Part of a small language model's weights.
Training: a variant of Adam for these matrices, 166M tokens, 10148 steps.
Each number is 500 + 50 x the weight over its row's rms, rounded and kept within 0 to 999. Layers, rows and columns count from 0. Numbers have three digits each. The size before them is the row's rms in percent of the matrix's.

# layer 11 MLP down, 160x640, rms 0.23, rows 0-34, columns 400-479
101:490549538545568488559498420531445488516454483533522548490516525487486362502450511546470477565486564548494498550518449426522518444501550500545599461545499421504465473479500504545449528526432499528473539648514531453417473424433490541486447500
100:489523444382511545569575516578499500482510486461524509494498422483541515486528503552508488444410525503495581520431490406614487545575493530561453483430444436455475544581481491576537558428447514478425507490457488422525534508450401553448477474
104:570589531451462461404431540512570504527451409493547530546497537433451472486487495508483521554462452524498451414449526500481547457482549429502551525479492492558375523442518504555463487418514542537481502560488545506525561446487426537382433491
109:535549519513474481574509607550488549499579451551559602462491552415450510502529482554494479472433520464495503463525552451477498566473559468526512503514425520534462432543505548531531444440522488518549475501567392437604522565452504515488427510
101:492446518477472484497492579534539647538513635483584585484494488453476482443544443515596527507445593439519550515511450479509383499511486483507543451434534473498433497534524495409434540528489409566395465566458497400521508526461519528470543471
100:534471509575448523574590543408531514452494565454565516481513524401461492464510490522587464502451461412514410572598497461462405528535579507581462418441494407390481530514499472438482562556498465425527511529411484559405494588463483480471539515
099:444517450460474435491519459512458417542484466447514482393511505531541495565405496507570508547563506448498466565554542590475587541572560488582591540529484551478533568593491471474494513494475618605486491448510466391484489492546439485510425515
089:452490486450500439511504467429440500615497527475468460478496428522466460511458557520575573467526415546497502485516487525467575451468613442529564541464500531523441533518500587463489474518491542484474578529500533416554473529504574554512453466
104:476502465586477541632574442524597418537433466436463549441485464560474572514414521523529552470576407553507594545521581496557528500458435562528543481410489606493513470500483552499547541430536537562551515514497491556497420462487529408605512447
103:444517491492514481513476467447527555487496435577575587504500562525430436528387440453543492543518531528503482580517459531481511413394355545495572461393469434562511563542491482519561547512462462489495535526550509603525488536455608424474430497
106:393492470535650613473511458454496459530483488496546573505482461567517463350550538614479443497561506520491538531461432425513536540463535550496542489415505516437398464570465495567468588482444468523500413464523464518557514502450622476554515458
098:450542443446547488546461534494521486505618469458489499494487618456602403560509522449435456650540476539480512457504488437542547502520477502512531503447554499482522567539511609503464512577423579588534499420500650541535496504403558529540498560
103:555576412471539476462407546515482579393413483438546521473500539518539434357483551526548467410509471430498502474526482493586418434518485534481539485523466523488499477426505564446478442422519494444563514446543444427522515438438560502543496484
094:397469544475542505549455528504604504538535512532600476552497475543386395519565479588574416481557521491510522477532571573531559524478551506522543389486510541484483457606499564426542551388508497473516481503564608529607508578535556472496437428
097:408432410549473560617586326534423484563469582532567592494486540614523554554518513478441531524483545483499542545467417463531573516545536393414499488470521509461581498551493515430431550552501500583471486516447561637626500569498577571499553500
107:409476507401421533506372464522505458499493518442435593597490450490468480567433506645449478528509555564491434515501459409433479537501500561498486472569554538481542520470509476510516458500369474429534526515487401464503519459533427420551492596
095:429557523601380480621536483587564427578474520437509517471505466519480493394521448537483483568350551539499508571568585540486413543608622532394378438505509492545484464529509419620515586538506481486460520508549463482510471532537452422538572544
098:488469508517486367484479516584532466505534483494566460531498469471460495562447409508511508598509518507499477524505580506591482469516501434482524534491513631488513502464509577499521395526491505550520513510484510451548522471629458541503517493
095:496522564491569515503441480412557573436472581496518468541492541444559458563553469505550479475541504463505378577496652476437603633496487511438449467457474553448495511510514570499531452454485462490580516454482534419533472549474488501491481474
099:533576475505544486542498487509587498529440490569442499487494443403603681484525399537489483493485507540498505491507534557573529427525496488386648610563463493586466526484481393532469491467464551546502480536493457511481537539542494485463507459
143:596514483546523555482533463400469500446460523297553466518496500577586490528491515503509610553552491445490562576611580519461456496553485468536444353435486470423548539558510516480404459493582484499449553512531461452532269487503507411540479429
101:496545529573475457549527606465510500501479540587563575574483470428541524543547470500490510479516547490500565532495518525600527511545469548500551515508546481414453424472488487534482514498546505560398453498529585458507517503445480533492474444
105:575582529421487483472505513462528511429642491553512516424518501486423541444435505412502506584406448431500498491529439517486588450452517502526585548474571475562488439466507526467523484518506431494562527523497556556485493477468583509509499531
097:486515460505579527496523539554455571520427486487436478473513542475553527468556507458516419519504576517503469490462526411559538451457511437493466560517503509543492539522518511563544519465525480527574568476483524540632516646516448491507516500
092:512496520416588485525543532474415499573434560494528401517494561495478506403526438466489434391510520458491518537481463628497524521481546488480518457416518422546400407439515439534468452464489480476495483503500542518480553590535516473548433365
095:470459430492474501494569511436501461422483399461487564513509479551548514424472654472466456474492594536487553509411498511450482448538541578436432542535595475409556590403500406483426470532524498446533489596494543523561535587539497619415567543
097:608507450469636499377488541529436502531507453519530528537491515585455507523501543466566549554499467431509392497523511456492474582596569519455431512492457562556520432539504513488538511557488469497514566459485438462611536581520517507437433544
099:496419564544574474505613541501521462483503481497512543485506483411526438497467508499551509563545498487494556549518507566519538509488576425534564521547448531555440460495523568614507490528448520556548538463543476482514519436464516563542476495
161:467488593462493507532512575480496457474538481573568574600500499487438462546536416530455404496594497491499527492488449440470531467478472519451544535537593501535473497465493526527509483533583551465513474526515515444484506576476489579481509562
097:561576489535529568600456522468429523498584551524464532498493523488523405534614513613527487403508505416494562486551505360497501504490587576458439474439491423572566432530485387534446552496445501401490460478530450471446600547467496510525560418
095:388642470575550405523511507503526514439456459505450457539492502508434514459475606526483461465517459411497437471482541524514498510498422514471494490661419458483478441555496518478537529464491491487526459569508497477423482475593534512554514450
097:380498472416448450490557530512490458495520432445472572513503451451501556491517551496463491549597554461515571482544478416469453423497475556453428517516447466469554493466521513587476490550481592534481517510408512442461510562502487498548440457
102:525444493588505576555488468524475569506559558510536449563512537386487471540522487507492505584482449468509472411457408431537446380502502542505425550507550444565540523590484497532533595535492522487391454462509449459449524460435503537414534469
103:465455532413560444516423505536478511477473550558476454472497492445478555426503530467599464480565582458502466601488467480498451534569509435468608521476515498545436624522521599568560528563588570556500481444520450550511460523465465516583505387
096:496601507554437436444457495584452492515459416507553540557502498530558422468478401524520537458383484494509530508562493554538535402505461445508403529464555447424511515479507510564481320451451492572450580557552540544518494449477583442496550479